config = dict(
    num_key_value_heads=8,
    head_dim=64,
    hidden_act='swiglu',
    norm_place='out',
    rope_theta=10000.0,
    attn_scale=0.125,
    bias='none',
    init_std_up=0.0315,
    init_mimetic=0.5,
    beta2=0.98,
    lr_head=0.00245,
    doc_mask=True,
    max_steps=12168,
    dataset='wikipedia_en',
)
Each number is 500 + 40 x the weight over the matrix's rms, rounded and kept within 0 to 999. Layers, rows and columns count from 0. Numbers have three digits each.

# up: layer 5 MLP up, 1024x512, rms 0.0836, rows 66-82, columns 128-255
# down: layer 5 MLP down (transposed), 1024x512, rms 0.0812, rows 66-81, columns 128-255
# gate: layer 5 MLP gate, 1024x512, rms 0.0779, rows 67-82, columns 128-255
up66:521558543490510517532577505478416501509564501578483471508559537487498479508508547470483541566561539575556479549500477514485480435520463552506436453483529426606451537409525487503478505543561489511529438465523463440551480528480546522537490497459531471458482520423475459521526495526471500460494503472417550483498426540475493528534460557510497474461525565517531513545528501486509518466508
down66:505496513496473493464476494474464390484478477471547489502456526463484485540435508484505526440492467532455547483535435511465483548513472579442551514459473566545528566541480538527512546494511455503500462483443471468549516501516519509457506500510454512486558495425503514545551544483458459450378506594528504508540567534502489465486551480496458530497568597524515497506532465525505515451512
gate67:492551460451557522455451428459521561586523493587447470501467507617498481503478498470451529486515503478482494535488483520483507441523525552465499499542539485546502483543600420503526488526447458525494479493457515495496473485528488434511579510547536539442503541454441555470519479514488549461532587611517534499541445547490419524509522536543478424476476447559516425474470462524497471506446
up67:551422623510477484564465501479464545424495499505454499397614461492447539464452509540581541468541584545511507465551492503448512500509544528534447510517478468464437552522444504435464508529495502502522508498548511453601484522509545562480490447538484537559445401469496464624487380519503480425510523458463546521512474488531523536463588426423518485450565536462575449555480488495447450504582
down67:483449534548461506545473519589577452521450532453451446515481538453535529492517527524464491415520471479444492464486492457496486505534532561470638504506463484522576461512482460467488543507426449521482498514539509409449509510527469531537501500447563479504518525573472473513535478550468465503459518451488543458552555531457494477522533483501546482515516524408520527502507487414578486524457
gate68:471533525482548531476564537566538488553496477523529438488431477559523517459565443470451497467507508528466481441428474479455553456500504503473551486499473448422523457532502474522493533491458499515462448580506508456531539464475476418510530476458461543468518503497509490521500548564464474503479544493468480537514571497560478519482525460577491537567488517506480453488517528471573484510469
up68:511529509582521490482480565563463487549516501485496496467453478558530526514549480520511559526478478441456526482531490543459437483494551485433513483552493548498529407538546499390479552527481591535519514501582502487440418456475469511503515527551430575439457466472439558408509554506507499492531514502534426502473458526478426493497513533523430547526528486527568422527566576563607446513490
down68:495501515489524458464531455548539521508470561570501494523506447495486504561547467474437480471538532499595486504503528476454501565541478479561499546401505485529470476536495523556504446492514477503519474492554464534500489487488469448507542467521584490543531486512431458530468531525558500494481452456481447578548477520529477532554530492469519518461516513554533504477465485503563464546565
gate69:469566502467499466520529506523482518520509470583438491405462600520511501451468503570547553525480464491460519442515518495501542519533527569480440497530526548504507497476449429520453501501566441490430481487571395496476471541517538448457538465540508559417548474475530498463523437509481469538474528497452505523537513491545445512563501482553498412545466547522528457443524510499527527513443
up69:577470505507456415512483519472516468504470491474497533509500518461493466527518549393522507511533531471484418495535507457492493518505470456463513529466535478533456471483476531421494536523469554477552482548350482532517513500461475551437483490484512484553489518514427497441524585569470523442577510495496468524528476505499525514536476468532468550490492437446458586485523490512476516495484
down69:450458540402467451526517551480497553488503548476506448455475521488539508503498477575548505463497412496380550443544500503515527543488506489503493485532560529510462472476476525526496487511451466482446469465542544535501510533492501475454587481503515492439587480550470526463512464513476487542470541513535544511501504482605498504514558509440476475512502528477502429518534541472552533561455
gate70:566522471429514484494562489531489536519539500533531530487508509509520482531509470462505481474498551475467529458529434515626543523546497545469493555538451446540516514487475510512529588474428550484500513513473455494581467500525532512490560445487471485389560477552504462509505516521447458516502516584561461523575553562539467534494501491497459521528461543459446467484588444441537566502479
up70:556550500500494491469529452542500395505422521503499511553526456429528530495572514434523467536552581548444550540482480509526526484529517432502494494519495473488462414503509509562495520482516533486533558501375474477453474467484511577476484491488541573485484483443484447424469477435486452506634536511523474504493483556504611507487569479541521497453426493440457446557462437546471521524519
down70:433473544534549472460508542538522581457527487439538505462433461529512513462448476475490452536457474503501453478564519513434490514433528506518548508510563541515507469551512586488482516487523497461445503502488538432506517444481507516491510562475486502495448510525471522510492468552535499490524473470481536508510433487459462449537552544581471498458489457478512437448529564566467473553506
gate71:458552477490556554436557522493446499421518546494520525487529495454475507516536629575502548557501488555438515461575506435519492562527515527530418546468508581521474427445451400533513515458457620520362514490547461554547507535460470499495494489441486484518507476477552511498489437526478500564404678487461466461558459442541533464525527546492495488531479534486556531500503499542478478454567
up71:460544535540547462567500380516459485523439402547587557499539435486573511478506435505500595494523460567559470507558549504522538513473447450501455517501534465556515518442520508542583543526472500525537539542405532543474525533480522496485531438498473514488519470461538567519513524521516555510510567527454522466509476461465492466512411590556449478460539536512530501542528581516477549500484
down71:452494450486477588568540478492488529568536429543495566510472484515571536508484519557500447538500512482425500472450478495465497548559537534465402486536549501499525465490458518449512517443518518462499536555584481472518484451531459550494497463514505469478464544467455525506455594485539518488515566551423510472473486508526464498499598474515345542490611470402487488473542457431477458531474
gate72:408473467504502467550470417510404462466466525478505521533435491527464480492513529417478494562537467540561536539455496554526473442474511480535563527517486528445557468470557461531553503507477586489517577552505496475551576496387484485498507566452449461537525572510503509463537472536478517477532520514465518548570499519524448492452458613515528512482578490487530464523498483554505510506518
up72:450485458574485486469492525436426516527444592477526426555544452492509454569466470530464544542486567550472434518547482437489489462491514403562439577492501535497537508415522532524593501484400511520549449485489566479509513528471475518487587458490515446531531513511485509491483511519527447496467515518481500461475557492616447493503402498475526494454518588514493466504495445436484533572459
down72:503487522489559485516481511399527531483480459548456547462553557489536533545482478502520505545459403471448365453434490497505498432514446491480556530506443510516467483460487525509559498560592505493492455519472477549526520436487436545469468478587479559438541479426531502559444438440508506536459502529482543602493543543556444428532454502454554539433501445568482470525463508516472575547506
gate73:528538515489446542519447514483441494505514593497465475470489450493488453506443510534503521537477550477488496523502441494571480457441467565506458470487501564573532525498541570447501549574583526597522527532415470574522521471513444469468471494479489561511401469434496491500517490515473493493533581484501462533509482494499508461536471525512468531528471556531450545539505477546550518469462
up73:414521514480526547501560586468393443448542434462540471456459445505509517584496539517472493500513473429484484529570482513522442470443500501563420507512491531568486507477551559562500474474536523454490471491497521529436469538469569469497486523527499470478484473517489499490463468500494526548436497513450503480469539453508460410499454547461593518520532484522483522544443464522475503516462
down73:541502515476536425471456528540530558555519607460412530485472491514423486357462554515516406515539481501641573483464489467489496518545496537466533466504480482453513541460424502516555531452534423458516595493460539536540514457526529537527510478497556548559490455500560509476494524516502457448560489479426445493498533510432536466556572512445571468476484467447543408481484532477467488513478
gate74:510519487459456530550499529553411547453577481475536503461451458449462522456519554503429503520483478523545508452550508553545501574469434431517433476534531535491549433508530448574468597538431530562487530462532442526481427538451517526469529513507425480468478465520537498405531457503480461542498536517456495503469585500420523514476464531485539538505485503533507453526525497522496446566502
up74:552515463409478512448490426479529548500537503489536538533454525456468477479505490455517499454552456464440512493441511461572505475513472580494469511548483465488524438469497497457494435495566548567551470512452393478507482470509435538493498505552523558543514493494475549471423493517490490479441520488474490473515518549500583553536511439496469538548476482481485474466468488446528542509502
down74:540479467499475486573581502476481507504517512524541554548490514490495460573552492501509490514549549498646609556511484464455565489518484471480484421475495507557493577433513618500489548481462535523504526474427499543451498471498545585445507505494493484530537501518537470551471472475447497450619509512544497521437538447507488542504495485459546526583542473493464457499456461464473544435512
gate75:479508405569505496462572445576436509470491491509581495476515568445561473538476557501468502490402613511509494495465472463482517469468528478491443508457446560555579525506477509589421539538439535494467513573494478508447477503543485515481583469511545442493496490458551567467509531495465520474435573519497472467490518510536425549469535526571455519503461575489442455485500515490424430480539
up75:549543481527593552574464512537543520526541436552462473565472551472486551467451480444457521462574471525456511517491519444441482388553494529545478479598528481464470524496439443421517488585500465545510532467578437474525556534499467520478452512479436471519524484436567522495524472457473522444478494511541483521471494546470554516538454530477432484488458493547503457506564490459501500504503
down75:600466553499523472481492500539497426455487490408487548547478515405499568507486510548446448479563524549484520533533539445439492409510436509544484516519474432484563517544524540408473491481512438501515456528471494579538502462486482535518502496513481474546508514517463441468490435516449469517528518433517432529465409501500485564481447476481542531495462542510459526475511530443565473522556
gate76:458549472475565505493523553457533453538460574488472463536553550481551453461475547491513481493476449363552540489442504498550540570464486489637530543498512573514482522488502522414458501507493504461528491503476485427480563583448488460523482528586442519473450556402464536463492453527454452466424504506529439514578478450511524506494486590523585510493605510469500569465514584502515533432452
up76:526491503519436534518495574427502515514502465587470504517498528541510545505560463512498378524556489450486544485428504467480424454510523544489464522495507559493525498525510484532483514547484446544487447599526476472485474491546489587514514438456415430513433533541426521471513439445527564457513513539618463477422536420442495549568471477475500425602495540525473515528502476503544547545527
down76:480559499545385455523500550523476571447501478493457516402506516479523492482554502447522538488530465475484541541455484522495526474468522440489536505495536525530505463480460454499501485527495537479512528468542447471568524470574476536505548525439553550449594460524496582515553529504540499474541450475556501476487499489505549502456521458488486491476588481526498473525465490464443510517398
gate77:492506502474510495557494553492427435506492444486483436508408572509554566495473442492495462495505520606428511454484524515492483539529541527530461539543469451505477425491472510545475485523519515506481464512534483540471490424504482463480506448512532471472483490442642517477514431442466550479545536522499517585537531480518513545514466516447526537533522533479522494419537559516516534488489
up77:502499466602519491525517458552557464554495465545491498431467459514502472498542484490519452461510509538511491553463470515455492481477458493515541569480571481459463527516433509408489479457534513535519491537487551466509515524431465545561533470464493472507522508505491480523539514438509481477557492466498472362449497539439471515456489509558455538520496479505430422482569495544451477520502
down77:463475480429512497536482568407522511503531422448488527493465540483609472483530480483524539499480448566458421401467513470460536479419474527509472521606506524561458511488454486585532480481527512515469515567438519481544564444479521459541498441495446489512476451524551583497447425485466503483498527573441510504548498496480516488493537464514510551561463519490542525495460547451515466406496
gate78:521527489554466470531596452473497487596481511395561512529481517549521560506505541434513503463458474443463472494468480518538487521525514467461537427444443483522491545469515523481532518543565442495486486469403489496551474480470478429505458503391484511504494489440528510492502459446495499485555450478492461524483549577528520480480493565553436449559534499533436493412480570537476499466483
up78:504472481490404544444511482489467443471509474577515463470465497448444446539511520508461479475483460458531508507532507518524537466444555569511461538488458516484555531547505513517525519510474515479470503478494528434516496501528570562483464508492390491524497490507506551522545497430496532508486493525495547493483432480488519475425509473504540431514505512472479454534510527489515488544546
down78:499570470487479469511514480489514588503490514416550446453491529486480621451504537481511547525418502451360506540480452443566388478562528454509565503513448411585484469485473521478514540505526521465523528429550440465503558471497474475603574458508505504481531546457423549494452524492519533462585457444508467535520501564448542512503488520494554490509467479481515497521492558480501524481473
gate79:558564472518500490552490430564580520479527479505473483578518546469437498523515469502536438408519465476531509516552444488540524435463544518508527456500530545484464440455508474393448524575449488485555471520564529498418417517542519412507558527514513518503532436462478469487511544491478499490511517508514530510548542563501487537571493452584470442541540456530561552504517486557444393489548
up79:515518534514539538519457552487408509509450518505429541451452497482533572508539512456522497551483459468478479481456484465556527507537455467515563543427484533528515486489509498528528577453520503492429562482526481491470494549507421494488534491458455526485504474460504491448468467427512475473467520443570506459522506480421529527546471471452472426509497464462495482516489478520521537518498
down79:584505449564487493539460497492457443529426508517556452530545542484478481498548546563490448499504516439538534523494512425481543498494470482542488477499585527525518472498471534581637516455495479578548536541468523561471474505498490540475450542474520516541503490506529516529497494626553483499501515523523447519463465463531552548482501468501449465521453498498500539486489529487465511461531
gate80:472512512591450565519460473512494521485459470590461439389438569483521485457439454428471550547616526434487543474506490542539395483456511470500483508530395525444465447477473464517479522561514536521573521540440469442536518559480539485499464548520457508524567438485472495544539522499478560532486500455583533530528479510512487480567461620444498519529512545513434439493488484493440527475470
up80:461416544496463502498492519448499518538473491401533577547434527481422563499525506541525469534553430395497545510518497463507556516523522508512473412467540562479519474412470484494531463523473541523545507552501507445446469519548490458465484545497448508532508508510513493455453541462487426496497569501501482529544505473606443490487458514488495504541507480517536534493517542547552490496425
down80:517560525460465456479559458472469511468429545456507460527542491481551462583528523504531481494464512538471499482565493434528485572514491493556543518518408527495520492454470508394503547518475488535465551481451463466419457485506502509506534499463537602471511514515391487494455487453417499526508464480571505496518552513474439475451524539539453486554559524579534424476542456535558489581523
gate81:547524537528503477546503427532490539456511485480516434506481419493533530503551426399465502581460486464531488488505482499466478408446532558466545477499524487476504546470519494440503565530496504463583444485488527499416483547453544484487468449490457516534530509434477485467488524493449454456408519532597500539509473567518461519517549586498502461537567517483421474527545466438513504553465
up81:512465470436351579550498470511503464509512541447515448526463464484407507570520389579555562503503516498529533471568511540477428484520505487436452501519567563463538474553474548505531501441469545555536547461450555466474506520433522490532470462488522567502530518536553531516525503509510545467466507535526468448465503470519546532457518562469513413488502478543535541521514566510495407502454
down81:462458512558535476523518529418494560521444522474496484512561523516441460463474493466567465460457544545525515592505480483556487511440495505450513466514490498459450441487496507499507508536370566502418464502482492523527537549521493493550490430488457601535545447510553507559471491498535492504462493493500484496469473546545509522526573519446475476499452483532451490474520497538510429539542
gate82:509468448515493459500533478497566475471491487522484444544473525429531476590490437495537512546474537519486452414617508538505561540463510515509453475482552584505449486502542516465539510496554405565493428475626542456486489521484440522491524502486486402490496454555561510528477453554440477515599534480516530516551479481590522494473514550471479490557434497455479452477596481441530504439536
up82:483554549496479511488538461482547449486499502472496484503479535556475528433528517491504583556621491499494469483518513515506469546531497420522543557448421461474499544534470495477521540480556478559455461468549499466534459506536481492509493550533504551503489545453433538522489492527525495533538471479466443526485519515477455474528424457482490520504591497500479528490535527595500503457562